config.toml
n_layer = 11
d_model = 256
n_head = 4
n_kv_head = 4
head_dim = 64
d_mlp = 704
vocab_size = 2397
activation = "swiglu"
norm = "rmsnorm"
norm_place = "pre"
norm_eps = 1e-06
positions = "learned+rope"
rope_base = 1000000.0
rope_fraction = 1.0
qk_norm = false
attn_scale = 0.125
bias = "none"
tie_embeddings = false
parallel_block = true
init = "trunc"
init_std_qkv = 0.0328
init_std_o = 0.0328
init_std_up = 0.0328
init_std_down = 0.0
optimizer = "muon_variant"
lr = 0.00236
lr_mult_o = 4.0
beta1 = 0.9
lr_head = 0.00432
grad_clip = 1.0
warmup_steps = 200
schedule = "cos"
final_lr_fraction = 0.1
batch_tokens = 32768
seq_len = 1024
doc_mask = true
train_tokens = 170900000
steps = 5216
dataset = "wikipedia_en"
Each number is 128 + 32 x the weight over its row's rms, rounded and kept within 0 to 255. Layers, rows and columns count from 0. The size above them is the row's rms in percent of the matrix's.

# layer 8 MLP gate, 704x256, rms 0.0804, rows 617-643, columns 0-255
size [ 97  98 102 102  98 103 102 103  98 102 103  97  96  92 100 100 100  93  99  96  97 104 105 105 106 102  96]
[[135 138  88 123 154  81 107 137  97 128 144 112 158 172 112 223 144  88 125  81  94  98 198  97 163 132 120  90 137 111 114 136 119 147 113 106 167 132 111  91  92 175  74 177 125 125 166  98  90  87 150 200  88 115 150 144  86 153 141 137 132 135 128  95 156 123 150 133 155 152  71 110 104 145 141  85 180 138 162 147 130 190 169 159  94  86 115 149 171 107 121  99 131  65 135 132 119 116 114 162  64  91 104  89  96 129  81 140 161 101  95 104  78 148  99 192 161 161 156 142 146 100 187 131 151 122 122 175  64 161 173 104 105 106  23 148 162 100 115 129 143  53  89 123 191 173 134 139 179 174 114 110 133 130 154 111 115 114 140 140 144  97 100 135 126 112  96 151 134 182  85 140 129 131 184 154  93  79 120 153 129 160 134 160 102 150 154 110 105 122 150 117 134 139 119 137 121  98 151  98 129 165 108 108  85  98  69 139  98  88 150 101 183 148  91 149 159  83  93 198 126 120 159 160 157 155 152  96 134 181 154 108 103  92  78 146 104 197 141 133 107 155 122 216 138 123 132  76 145 119 156  95 164 151  84 102]
 [149 213 173 127 229 131 150  82 109 140 114 101 152 125 147 182 198 110 132 139 139 102 145 111 159  89 161 175 123 178  95 146 152  96  77 102 158 170 152 156  68 126 159 164  88 171 140 116 127 114 113 205 136 192 150 101 102 105  40 129  69 158 160 102 118 144 180 120 126  99 134 102 149 173 150 155 184 106 170 165 170 174 122 114 153 141  72 172 131 127 135 142 124 114 185 135 111 112 154 176 133 140 129  86 150  98  70 103 123 201 131 127 132  80 108 159 149 176 202 132  97 155 124 106  93 120 107 112 157 178  89 124  98 137 137 131 142 134 140 112 116 157  98  53 171  99 121  93 108 128 167 131 159  40 184 142 114 128 139  81 110 156 122 152 130  99  86 122 155 120 154 185 120  97 120 162 129 111 109 148 105  91 127  84 105 120 123 166 182 144  86 105 126 134  92 166  92 164 118 147 121 142  59 184  87 180 100 136 125  95 138 138 128 103 138 127 125 107 110 137 163 103  93 105 162 136 159  74 139 123 186 132 137 126 137 134 148 111 104 159 117 172 166 152 164 150 157 115 146 132 192 111 131 115 169  73]
 [201 124  79 131 100  39 110 132  46 136 121 160 144 120 157 127 116 164 137 170  90 116 120  58  78 116 164 162 160 127 123  90  97 156  52 120 157 118 107 112 162 137 134 154 174  83  77 189 121 184 150 113 148 132 168 148 119 119 207 119 155  98 123 162 171  91 128  90 124 134 108 135 113 132 162 115  86 142  69 113  93 191 111 157 137 126 133 154 133 126 125 125  54 141 123 122 123  41 135 111  87 114 121 131 141 136  77 128 178 112 136 138 154 128 152  80  86  80  69  82 158 135 155 157  95 150 126 155 124 110 155 132 114 100 128 163 188 135  96  63  85 167 136 158  86 107 139 155 146 137 185 125 129 116 144 144 123 100 181 156 165 142  74 105 104 136 120 104 109 116  86 139 103 123 125 200 129 143 139 127  78  70 138 103 123 146 184  81 155 163 141 127  61 104  90 118 148  96 170  92 103 175 119 113 121 120 138  96 145 102 105 185 159  93 151 118 141 125  59 153 166 176 180 160 160  98 152 144  84 165 121 127 128  83 163  73 146 139 132 194  67 154 112 131 101 124  98 105 156 117  97 107  84 114 136 105]
 [115 192 157 110 114 229 208 110 128 134 142 124 108  82 152 135  97  83 145 121 146 161 142  98 122 157 117 191 120 130 116 122  68 104 157  70 121 140 177 166 137 100 104 105  73 137 166 100 151 156 122 101 124 147  92 126 100 152 129 159 138  88 136 146 178 156 126  83 100 134 144  93 143 115  91 121 122 172  93 170  88  95 144 172 122 126 175 147 116  89 155 168 123 165  64 103  99 139 107 165 130 122 139 176  70 177 128 104 100 145 121  90 109 196 118 103 186 168 127 114 137 145  85 109 166 173 107 123 117  83 157 122 176 154 110 214 154 207 115 102 208  97 163 147 125  99  81 141 121 140 119  96 127  28  75 118 115 118  83 134  96 148 112 133 152 104 115 170  90 120 138  83 150 129 173 110 149 126 134 177  96 155 129 139 105 126  84 100 132  87 169 149 148 128  96 117 182 174 106 131 159 102 127 134 141  42 169 113  97 110 174 159 109 158 145 143  78 110 116 120 104 144 120 111  79 115 164  30 128 110 114 117 127 135 184 112 141 150  68 155 143 179 125  84 140 112 119 100 145 166 130 145 149 149 122 145]
 [192  57 127  79  76 132 175 136 109 255 189  87 149  92 110 162 209 128 105 126 153  99 149  99 108 150  95 137 180 152 152 150 167 154  67 144 110 101 108 145  95 172  82 169  38 109 135 160  93 141 120 108  99 160 162 155 141 107 150 133 180 147 116 135 118 137  77 115 118 169 110 127 172 127 103 134 155 117 139 135 202  83 133 148 140 133 105 114 129 131 108 142 138 106 117 115  80 133 122  82 135 133  89 103 125 128 109 135 102 153 104 112 157  52 139 112 152 137 168 144 157  93 149 148 124 120 133  92 100 157 127  91 136 170 117  64 130 175 173 129 153 141 113 100 161 133 134 107 145 109 181 138 103 129 146 118 138 117 124 199 154 137 119 135 102 174 128 129 114 141 114 143 125  98 115 104 185 128 153 166  94 117  87 121 134 152  55 152 173  85  87 128 122 200 171 147 170 112 207 113  90 132  93 135 116 120 121  94 144  83 127 158 119  86  78 146  91 143 112 113 107 143 155 100 128 149  99 114  51  25  98 153 114 110  70 212 119 122 125 120 107 101  93 131 161 132 107 110 125 108 140  98 101 147 178 133]
 [121 157 137 130  46 156 168 115 136 128 112 119 138 120 172 129 161 121 155 134 131 198 121  90 124 193 119  62 162 114 154 129  89 106 104  84 190  85 116 129 221 162 127 126 160 153 117 168  89 164 149 138 120 101 169  84 170 119 125 144 110 146 124 167 139 183 130 162 128 148 147 137 178 150 177 108 154 138 118 119 131 155 115 154 134  83 127 132 115 153 131 141  85 170  98  96 112 122 204  64 164 109  90 106 154 137 122 220 175 115 145 138  77 160 143 140 153 135 147 163 129 143 135  98  86  99 141 126 143  63 118 106 169 103 125 105 137 108  79 154 136 139  92 140 108 118  97 112 153  98 166 155 163 100  96 163 161 146  94 160 149  85 131 181 133 109 158 174 136  92 136 123 113 184  80 112  67 174 156 132  57 150  98  91  63 179 176 131 187 118 116  97  94 108 134 112 123 164 108 150 112 162 138 165  97  77 173 106 128 126 124  94 118  90 199 111  77  96 146 125 132 147 175 124 108  81 101 145 192 110 117 133  23  80  80 135  73  98  94 120 142 139 113  87 122 108 124 180 115 154 144 169 145 112 127 155]
 [108 139 144 121 162 131 127 126 121 135 209 146 146 144 101  87 123 109 129 195 156 100 116 141  91  94 138  96 121 101 101 152 199 114 113  70  73 117 104 124 123 108 170 147 153 168 106 118 175 118 145 124 146 141 120 117  81 128 147  93 126 122 123 159 113 106 192 123 106 112  89 124 109  96 155 154 101 174  99 126 104 148 141 106 180  96 125 139 161  81 159  92 134 102 108 153 138 140 159 102  99  92  95 124 119 122 173 114  34 121 121 163 161 123 175 142 167  93 149 101 151 121 193 113  79 177 103 114 114 141 132 147  95 151 155 155 117  34 135 134 118  97  99 137 125 126 153  93 182 174 116 114 138  86 141 125  99  76 123 168  86 154 102 107  85 136 108 115 120 107 201 117 180  62 192 106 152 152 110 173 129 126 142 105 229 154 153 180 100 156 190  90  71  82 148 159 203 140  96  90 112 137 142 111  93  96 120 152 178  67 150  92  57 150 169 133  62 112 169 148  85 180  99 150 108 112  93  70 151 108 117 169 156 144 126 143 168 112 128  91 112 141 170 141 122 110 129 112 104  94  89 159 144  73 111 163]
 [217 115 147 138  89  96 170  80  90 178 114  94 132 143 124 152 100 129 132 145 170 162 181  89 154 111 155 114 166 182 138 158  69  47 162  97 137  96 133 176 106  97 130 123  66  69 128 112 103 151 132 103 183 136 174 122  64 157 148  90 102 132 149 156 150 153 106 146 158 138 178 157 123 151 167 135  61 141 127 120 134 177 139  76 100 208 146  96 173  81  90 117 108 144  45  72 105 124 121 118 103 135 131 115  92 173 103 129 159 164 107 100 185 163 167 102 111 148 100 115  79 166 133 173 102 133 114  95  75  95 109  99 188 125 174 112 144 108 158 120 124 144 108 107 165 159 119 106 188 113 131 111 129 149  93 108 145 140 127 158 172 151 104 168 120  99 139 162 150 126  75  94 166 112 146  76 141 141 116 171 126 106 104 127 113 139 107 171 131 137 118 150  55  83 166 132 193 139  95 157 148 122 141  65 108 106 129  86 159 102 128 169 102 105 151 106 113 130 101 131 128 135  82 140  85 101  88 123 112  75 154  75 154  84 145  87  57 163 142 177 220 112 135 114 129 160 136 171 125 130 122 154 126  88 132 136]
 [108  91 127  82 129  95 141 203  98 130 129 133  83 127 128 101 143  95 140 125 160 148 152 129 121 115 196 121 109 159 103  88 147 158 115 136 122 102 142  98 131 113 176 118 142 127 110  90 155 114 147 140 160 126  42 171 155 129 155 186 111 132 130 172  89 156  88 173 119 165 139  97 125 103 118 122 150  85  92  47  73 178  90  72 159  82 132 191 100 104 177 139 141 112 117  86 156 108 143 128 151 114 138 171  89 170 148 138 128  87 142 119  85 125 138 142 113 180 128 134 192 140 119 140 238  61  78 191  96 135  79  87 139 141 106 137 115  90  75 108  96 108 143 144 149 132 190 131 169 107  90 154 140 139 139 126  94 139 127 167  99 112 172 102 113 104 137 103  86 174  88 108 169 144 202 126  81 151 137 103 191 143 101 142 131 171 127 147 112 147 185 136  94 102 140  74 110 164 126 126  84 147 177  82 139  58 129 146 153 120 135 171 157 139 109 161 124 120  67  95 110 134  74  58 165  80 156 148 105 126 173  85 115 152  73 141 138 141  89 172 111 156 121 150 128 134 158  90  96 174 185 139 128 103 114  94]
 [124 134 123 157 132  73 179 116 121 156 129 144 156  95 177 116  37 114 163 173 110  96 167 138 112  56 112 148 160 122 117 141 148 177 152 118 133 130 171 140 106  72  70 123  99 130 102  56 131 129 128  35 132 135 115 130 111 121 129 146 110 136  94  91 155 174 167  86 153 171 114  79  83 213 132 170 126 162 182  54 101 146 165 110 172 116 118  88 105 179 174 161  82 145 115 114 161 139 118 129 106 107 137 149 150 106 109 113 113 107  63 160  73 133 135 130 172  96 169 171 197 154 122 133 113 130 150 121 165 136 120 173  75 113 117  90 102 104 117 163 138 169 126 180 164 113 174 147 153 133 134 112 117 162  99 105 139  85 129 109  93 101  62  83 110 141 143 158 162 110 140  96 149 134 130  95 165  82 107 155 119 129  60 110 136 147  89 117 142 144 114 115 115  67 142 148 119 141 109  51 224 126 111 112 152 179 135 145 158 129 141  67 174 136  63 105  86 124 110 154 104 176 110  91 116  90 134  81 126 122 126 123 136 103  86  95  91 155 117 119 129 118  97  51 106 174 172 103 142 113 137 101  67 116 138 137]
 [119  98 156 136 146 128 153 116 107 197 168 165 144 149 173 163  87 214 135  69  78 154 152 142 149 114 132 118 100 138 168 135 128 166 145 111 117  93 132 168 112 117 122  92 181 111 133 111 145 107 112 110 110  62 132 107 103 140 137 137 195 185 131  82 196  98 149 117 134 127 131 131 114  88  89 107 151 123 166 132 173  94  64 145  89 193 193  54 157 159 177 131 104 164 145 134 168 112 154  93 118 166 138 167 188 131 174 130 126 164 230 184 123 104 125 142  94 151  71 145 192 150 131 158 132 137 137  97 105 140 121 126  47 122 134 125 133 160 153 126  97  88 143 167 104 106 155 102 109 128 179  91 122 183 112 155 120 101 167 150 142  73 127  85 112 116 144 136 118 115 151 155 139 115 132 150 123 133 177 152 117  65 124 152 114 107 123 112 169 137 110 138 132 209 101 159 139 147 109 106  72 110 114 151 111 130  98  56 172 116  97 105 144 157 171 120  84 136  95  98 156 147 194 171 128  47 100 111 155  97 175 133 131 135  85  95 134 122 140 147 151 158 141 169 113  77  95 112 151 202 145 122  92  92  75 132]
 [110 136  88 161 168  74 171 121 185 144 157  71 152 107  92  85 116  76 100 149  94  95 158 103 154 120 115  94 112 114 159 102 144 147  69 149 170 108  86 139 157  59 135 153 184  74 188 116 132 176 136 148 146  94 165 171 107 125 151 169 109 122 146 110 162 114 126 103 182 153 127 100 120 175 121  88 158 103 166 129 165 156 120 143 131 117  82 123 113 121 218  68 109  49  99  99 142 110 120 199 141 126 136  61 105  96 161 155 144 127 110 137 117 104 149 143 139 130 125 135 128 153  89 166 128 105 111 135  97 104  74  92 114 138  26 154 122  98 180 170 145  82 129 126 132 134  83 116 152  75 130  82 128  87 200 194 113  74  94 168 162  91  87 100  70  95  71  95 114  89 129 102 126 148 185 135 103 131 135 140 106 153 126  65 125 138 120 110  82 172 108 143 140 118 144 108 134  87  72 150 127  98 142 136 104 137  99 119 122 108 126 111 135 119 127  78  74 138 146 159  89  88  71 136 132 106 142 170 168 127 180  90 163 117 143 156 162  93 143 152 139 133 113  86 165 134 157  68 149 118 133 152  58 154 160 100]
 [165 102 103 158 144 133 160 123 121 161 168 150  85 101 128 125 148 107 152 109  98  78 155 110 158 105 108  82 120 114 188 129  89 110 126 128 144 124 165 163 111 139 128 106 144 183  91  81 142 136 135  86 157 159 164 150 110 157  77 143 120 194 125 154 149 158 124 158 132 102  83 163 155 102  76 164  49 164 131 129 124 110 101 109  82  91 109 125 179 121  79 124 149 181  79 134  91 127 155 132  86 136  99  74 113 178  82  72 128  72  96 130 131 167 113 103 152 130  71 135 148  65  96 123 125 147 113 124 195 109  95 155 111 162 138 140 176 119 123 125 154  90  79 142 101  73 147 120 164 127  77 162 160  96 103 177  94  81 132 109  74 161  69  45 127  81 155 125 112  97 151  97 110 110  84  83 164  82  43 153 139  86 170 116 114 105 103 158 161 192 113 124 155 133 147 142 112 192 139 134 143 181 135  71 152  88 169 101 131  93 139 163 155 106 132 125 130 139 136 178 143 128 134 124 113 157 137  56  94  89 148 147 121 129 159 121 223 118 153 133 105 118 165 117  86 114 133 146 126 193  65  84  88 137 109 165]
 [ 73 112 171 110 175 168 122 131 102  67 145  86 124 127 111 211 154 114 122 156 176 143 159 160 117 127 104 157 116 113  97 140 181  87  98 106 141 110 155 150 171 146 131 133  95 100  84 136 126 123 119  99 173  65 144 146  96 138  88 110 151 140 173  91 107 130 137 126 127 144 190 129 118 129  96  73 122 123  80 123 156 144 144 107  95 134 153 102 125 124 126 177 144 123 145 134 192 138 192 123 138 175  89 107 115 136 146 106 115 175 122 141 117 166 173 112  75 155 146  62 100  92  97 125 150 117 160 133 150  96 117 150 193 127 151  99 205  98  66 179 112  99 149 135 125  99 121 166 147 138  50 119 110  72 134 118 144 102 141 122 114  93 149 126  91 150 133 161 124 109 126 181 146 129  95 154  97  81 120 159 160 138 141 176 132 175 155 130  56 123 131 118 138  82 167 160  78 133 118  80 161  55 107 111 105  88 156 125  91 123 193 180 100 151 115 160 118 175 145  98  80 159 152 173 113 100  45  73  64 166  35 159 164  63 111 105  94 116 135 129 136 144 169 171 168 109 113 115  98 181  72 121 150 133 145 121]
 [ 48 130 118  66 179 167 151 177 156  73  69 131 140 128 124  87  89 113 119 104 126 123 134 196 151 127 180  69 131 114 103 151 151  71  96 110 110 157 118 123  69 124 123 124 123 127 120 104 145 124 123 102 100 156 137 105 102  79  85 127 166 113 151 116 142  80 118 148 142 146 183 148 175 144 168 112  97 120 131 189  75  94 104 159  63 172 131 229 139 112 154  80 141 124 179 167 160 106 109 168  93 172  95 109  82 128  96 102 130 125 178 143 174 155 181 137 121 154 103 131 103 130 127 151 123 177 146 126 105 104 114 126 107 196 148 112 154 157 132 140 104 110 167 124 140 191  99 137 111 142  93 168 130 133 144 145 153  88 134 162  97 124 172 154 138  95 189 125  84 109 134 114 112  89  88  90 105 144 203 143 166 104  77 112 146 156 117  96  91 138 108 107 111 177 115  90 141 150  85 139 142  84  89 131 144 139 143  97 129 160  94 131 134 182 133  58  44 128  94 168 134 156 109 133 100 100  81 141  96  81 169 143 117 145 162 131 112 126 147 104 113  46 185  69 109 152 116 160 132 102 197 164 132  97  78  94]
 [141 140 105 154 124 134 120  91 113 189 109 133 206 150 158  88 119 143 124 144 109 119 143 137 142 122 138 116 166 150 119  80 180 132 140 178 123 100 116 147 146 155 121 141 106 116  92  98 124 114 166  78 133 190 146 119  69 169 137 145 175 155 150 122 133 124 100 152 144  65 109  85 208 188 140 116 135 126  58  66 139 104 150 114 127 104 110 103 211 153  85 124 123 184 128 135 152 170 175 119 176 130 108 141 107 123 150 151 129 162  93  77  52 139 134 152 144 102 144 123 171 117 114  98 139  99 131 138  90 186 162 114 128 163 125 135 102 101  45 115 107 116 125 148 160 118 133 106 108 149 108  91 147 142  81 116 147  74  70 162 115 137 177  96 144 145 113 149 145  94 106 107 173 135 165 166 203  69 144 145 164 100 131 125 175 138  90 170 119 152  67  94 129 145 109 153 136 142 171 114 114  89  99 111 126  73 174 137 104 182 228 105 128 188 143 133  95 146  81 115 127 186 149 155 135  94  77 101  84 144 147  86 139  62 125 113  90 110 162  72  97 146 127 108  87  96  84 161 118 128 140 134 137 210  63 112]
 [172 179 154  91 121 116 135 118 163 115 162  82 109 110 177 115 128 112 151 115 200  69 161 146 150  93 149 114 146 129 132 177 110 179 120 122 128  67 146 131  98 125 177 118  72 140  97 141 201 135 141 161 136 178 132 119  97 169 136 178 139  83 152 123  95 181 116 197 174 129 171 131 152 118  98 102 105 102 141 150 109 202 190 147  91  83 145 159 105 165 123 116 148 143 119  99 113 136  93  99 125 134 204 114 101 144  94 137 192 120 147 115 140 187 113 124  71  75 118 164 162 127  26  66 151 139 122 121 171 126 113  94 126 140 103  96 151  89 183 122  69  96 130 139 200 155 151 104 106 138 158 179 138 117 112 147  96 136 153 129 132 135 100 100 103 153 140 127 165 153  99 119 147 103 105 104 147 151 166 137 184 134 131  93  83  96 143  96 119 195 155 210 153 137 123 144  96  82 139 103 145  93 149  79 177  96 126 169 134 128 154 138 135 104 118 152 107 181 121 126 179 108 185  84 152 159 148 101 208 108 172 109  71 138 104 102 102  87  92 131  96 113 130  46 162 126 150 127 115 118 169 149 148 133  97 111]
 [136 150 145 166 162 163 124 169 110  81 169  98 148 150 111 104  90 171  68  99 142 152 136 138 130 121  99 124 123 107 142 149 151 128 120 127 105 120 104 152 106  50 138 193 129 166 107 130 145  94  97 140 134  60 169 150 167 112 176 137 143 117  77 113 126  96 191 127 150 135 174 131  92  84 139  81 152 112 105 125 114 158 179  43 126 103 135 112  60 115  99  96 150 116 146  53 106 124 153 131 108 114 119 178  57  89 103 103 129 138 156 124 120 124 141  89 105 147 135 135 110 136 142  78  92 114 110  98 109 237 173 126 140 153 103 197 139 126 139  70 108 144  94  88 148 116 150 123 139 117  99 127 127 126 114 177  81 101 112 122 162  74  87 112  79 154 142 185  85 110  69 150 128 150 116  59 112 153  54 117 163 115 148 167 107 139 111  81 101 170 135  97 160 113 115 157 116 135 141 139 114 113 152 141 149 114  97 117  95 137 112  72 123 206 153 181 125 136  68  63 150 125 121  68 103 171 147  66 129 191 120 129 116 144 168 175 129 101 142 148 122 130 179  80  86 202 142  86  85 129 155  97 115 167 124 167]
 [111  89 159 207 138 106 143  81 116 148 146 122 124 128 150  67 112 150 115 132 125  67 154  84 157 122 129 112 119 145 104 102 112 127 142  92 126 134  72 216 132  98 100 119 122 157 100 158 128  52 101 154 140 163 132 103 108 142 185 108 125 149 133 151  97 109  42 177  91 169 167 211  95 142  88 122 123 112 162 183 145  95 194 110 155 130 174 118  84 107 170 130  99 113 112 182 110 155 115 160 109  97 118 162  81 119 115  97 166 167 121 132 133 177 145 167 138  92 100 117 183 146 120  86 123 163 125 127 122 165 136 123 116 149 113 116 142 135 123 178 156  61 142  92 134 175 149 177 122  83 148 140 117 157 119 151  84 123 119 154 123 194 152  95 122 121 106 146  82 167 113 141 234 147 111 103 117 127 135  63 121 129 184 157 119 107 154 156  88 122  77  83 135 123 103  94 130 142 141 181 163  48  91 164 130 132 139 118 151 126 141 122 128 131 113  70 124 165 133 113 121 109  81 104  93 152 151 129 149  63 120 128 192 158 126 102 146 176  62 144 129  85 183  97 166 179 103 154  82 204 133 109 144 103 100 172]
 [136 150 161  97 159 124 159 173 128 110 100 145 173  95 112 138  91  92 140 187 145  96 202 140 108 111 121 131 107  65 115 115 176 101 166  67 152 121 120  68  97 105 104  88  83 180 148 134 103 110 130  79 157  81 189 172  68 105 178 160 161 102 139 161 115 127 172 114 144 116 119 148 123 117 107  95 130 111  98  55 171 121 137 142 138 142 197 115 120 206 135 182 159 100 136 110 130 127 163 135 113  92 168 101 148 160 133 113 138 137 139 121 148 110 150 125 158 145 146  71  24 109 123 116 145  77 172 119 151 120 171 158 132 137 123 145 138 113 115 141 149 160 152 206 157 141 122 127  98 114  67 183  76 145 121 181 131  72  88 113 193 127 136 130 180 122 102 215 171 103 118 108 137 146 123 107 124 135  86  67 123 132 147 133 167  63 141  88  64 148 128 110 169 130 126 122 115 112 129 151 131 125 182 100 160 173 138  99  69  91 164 173 153 165 144 120 100  98 147 109 181 150 180 133 112 162 110 109 106 132 152 160 108 189  74 144 102 109 105 182 148  73 118 188 124 146 109 123 162 171 107 134 127 129  88 136]
 [102 104  92  64 147 129 143 121 152 143 202 153  65  96 136 196 108 116 107 151 174 122 160 118 111 143  94 145 126 119  70 110  99 105 100 190  94 110 131 143 156  90 125 148 104 136  98 162 101 142 104 135 118 132 154 105 177 124 113  97 147 142 160 234 114  68 145 161  80 109 120 125 130 114 162 145 126 130  55 118 156  87 209  79 165 146 145 110 114 138 113 119 120 149 173 117 131 121 141 147 157 117 155 136 122  53 100 120 109 144  80 152 130 114 191 121 120  95 126 163 123  75  89 122 184 152 149 166 103  82 125 136 179 123 163 113 180 144  71 108 137 137  92  86  91 164 116  79 129  96 157 119 138 165  74 105 158 101  72  87 126 128 110 113 152 172 108 165 155 164 168 117 114 140 199 156  89 111 103 146 167  94 127 127 160 163 102  99 151 124 191 152 170 106 105 117 187 202 147  99 123  95 174 140 118 121 122 110 138  89 155  71 172 111 172 162 178 168 130 118 140 121 144 111  94 100 161 152 145 141 150 126  53  69 156 209 189  75 100  75 137 108 130 101  90 124 117 125  85 122 115 124 103 140 123 105]
 [107 136 207  94 121 145 136 159 124 112 146 111 141  59 133 119 103 130  90 117 166 105  82 178  82 133  83 129 198 104  87 126 115  97  94 182 153 133 111 117 139 136  87 174 151  96 147 141 149 128 112 118 148 120 181 112 102 145 159 129 163 144 142  91 116 140  94 177  94 166 107 128 120 141 142 113 139 132 158 110  43 116 138 150  87 127 103 150 157 168 114 107 154 143 119 110  67 161 162 110  70 127 146 156 134  88 138 127 132 132 109 166  97 121 180  57 133 143 107 145 159 135 188  62 137 102 113  71 141 136 213  76 135 129 102 199 150 107 169  92 103 129 123 140 134 152 129 124 124 123  93 132 105 111  94  86 111  59  99 169 127 118 132 152  55 143 218 140 118  92 114 146 110  88  91 199 161 181 140 100 144 139 124  97 132 151 136 132 187 135  56 142  86 113  76 124 180 176 139 130 136 152 119 115 112  66 122 101 123 181 127 184  87 138 135 126  96 130 111 122 118 177  99  82 113  67 171 100 127  80 119  61 196 141  71 129  84  87 123 116 141 134 116 147 160  60 181 117  97 152 118 146 115 109  84 141]
 [171 136  97  97  92 112  89 118 169 129  84 123 124 122 189 179 145 123  95 101 104 129 149 114 156  78 135 135 170  92  99 169  65  73 128 122 121 105 128 120 161 137 134 127 124 107 119 142  99 112 151 139 105 148  85 194 154 161 138 112 115 146 111  92 182 161 134 131 128  60 135 150 115 109  34 116 152 179 124 164  44 103  36  68 152 152 144  97  80 134 125 124  79 127 115 152 141 152  99 142 100 136 104 116  63 122 167 113 149 183 151 178 150  79 143 162 104  93 154 141 101  85 163 173 183 161 108  92 132 119 206 131 150 111  77  86 105 108 126 101 116 134 147 128 123  98 184 132 147 115 113  75 107  84 122 147 123 154 128 168 140 101 137 142 157 165 125 208 124  39 155 159 125 128 142 154  96 115  77  96 145 149 103 157 148 113 155  96 147 121  57  98  90 139 158 155 107  88 180 186 142 170 116 121 129 139 134 138 103 145 115  90 112  99 147  51 134 112 116 223 145 119 154 143  87  85  92 181 142  93 123 129  95 119 136 132 181 110 153 133  55 155 140 140 116 157 153 152 150 177 146  81 147 125 106 128]
 [130 154 137 114 185 123 140 141 179 175 120  98 103 133 158 118 175 153 114 112 148 123 143 115 141  89 173 108 123 131 158 157 124 171 106  99 175 102 169 127 121  95  88  91 151 134 147 131 145  68 135 157 190 169 153 146  73 110  88 129  91 124 110 100 151 138 100 172 155  81  57 166 105 166  99 155 126  95 113 170 160 123 163 171 122 164 149 100 136 121 173 148  58 173 130 112 135 113 178 122  81 155 158 104 109 159 121 172 124 179 115 157 130 113 148 160  96 154 116 145 187 143  97 106 144 184 128 118  22  87 101 171 138 133 130 136 131 101 137 138 136 104 147 186 117 121  49   1 112 158 167 112 106 142 124  69 152 142 116 119 101  97 101 196 163  84 140 104 208 123  56 125  84 123 116 160  82 149 134 170 167 170 126 120 158  92 174 104 139 118 131 115 103 189 134 164 120 191 155  97 111 129  66 151  87 110 136  96 172 143  93  72 123 134 156 119  82 138 121 146 108 161 137 126  57 122 153 125 123 153  92 134 151 121 147  91 152 167 141 118 120 140 116 121 133 163  83 161 125  69  85 165 158 126 109 140]
 [143 133 172 123  71 118 133 126 120 134 165 136 140 147  94  98 136 153 127 157  54 138 104 149 101 174 121 131  90 158 184 144 122  78 113 166 126 189 146 154 100 114  94  91 146 179 145 143  95 202 159 114 119 155 167 139 139 149  97 153 170 127 150 129 128 184 162 153 234 139 152 120 117 106 164 182 127 193 101 126 138 106 134 114 137 141 185 109 197 152 164 123 146  81 109 191 161 145 136  92 133  93  71 116 129 141 162 164 136 121 143 147 146 128 108 120  52  95 139 105  96 132 107 151 106 153 138  62 152 122 120 185 187 142  52 132 146 130 106  63 142 102  90  46 104  94 177 146  60 160 122 172 124 123 130 147 126 142 143 108 108 140  61 140 147 157 102 169 100 120 121 121  78 125 113 111 134 180 141 150 116  98 144 149 170 147 117 125 176 130 181 133 132 120 107 185 140 107  94 187 129 146 161 129 141 150  92 113 110  56 137 152 145 154 176 141 153 173  92 172  45 142 177 150 105 150 163 129 159  79 118 148 131  91 115  95 151 115 114  65  66 130 112 140 145 105 126 143 173  87 117 165  98  63 127 106]
 [124 167 172 172  94  52 122 164 162 113 158  93 148  78 107 123 122  98 134 167 186 138 176 132 151 126 105 139 168 130  69 120 117 119 155 104  94 154 202 135  67  98 197  66 184 151 131 118 115 147 101 134  87 108  99 147 141 170 168 143 124 126 169 159 136 116 104 103 148 127 113 148 132 148 117 150 148 161 101  71 130 146 101 171 107 152 139 200 170 152 132 158 136 156  74 147 123 129 103 190 134 150 146 145  88 110 140 155  62 122 107 154 110 148 108 110  75 182 167 117  93 156 124 120 148 134 102  96 156 133 103  93 141 138 121 132 125 161 133  84 173 111 122 195 161  84 216 153 194 158  61 122 130 145 120 137  62 110 172 150 145 173 172 119 137 132 142 140 135 164  99 133 121  87 110 178 167  79 165  86 108 155 129 132  80 125 151 104  98 163 145 149 123 110 116 180 140 135 142 178  92  86 161 158 142 102  82 165 158 112 135 220 128  84 180 116  68 162 163 161 164 153 181 178 160 175 121 126 137 128  98 140 160 145 102 163 155 115 132 201 166 141 123  93 137  92 126 158 128 126 171 123 152 149 109 184]
 [113  84 217 127 105 100 132 112 145 136 110 168 111  75 129 131 177 136 122 120 151 163 115 173 170 162 131  97 105  80  82 181 144 138 130  84 162  91 125  85 175 124  89 108 113 148 115  87 131 108 141 130 130 142 106  29 160 177 118 151 163 117 117  53 121 104 135 129  81  97 137 179 121  81 138 157 165 154 112  84 110  97  74 112 162 136 189 148  99 141  88  92 161 130  66 166 128 172 114 144 138 140 164 146 161 187  81 116 148 104 101 142 120 123  95 141 112 152 134 178 101 170 145 168 111 118 142 104 142 151  83 126 130 130 117  55 117 169 170 145 155  94 171 139  87  72 178 143 133 131  68 135 170 129 130 122  85 114 171 163 101  85 100 166  99 156  89 104 121 145 136 113 121 123  86 148 122  90 136 125 133  24 125  70 105  73 104 141 164 119  99 173 161 146  93 113 128 126 214 148 110  70 180 118 102 104 140 110 144 133 171 130 106 106 135 160 143 144 132 148 105 173 147  93 164 183  83  81  84 127 160 146 107 140 151  92 101 144 185 114 152 134 143 155 111 165 214  76 114 116 133 176 131 102 146 104]]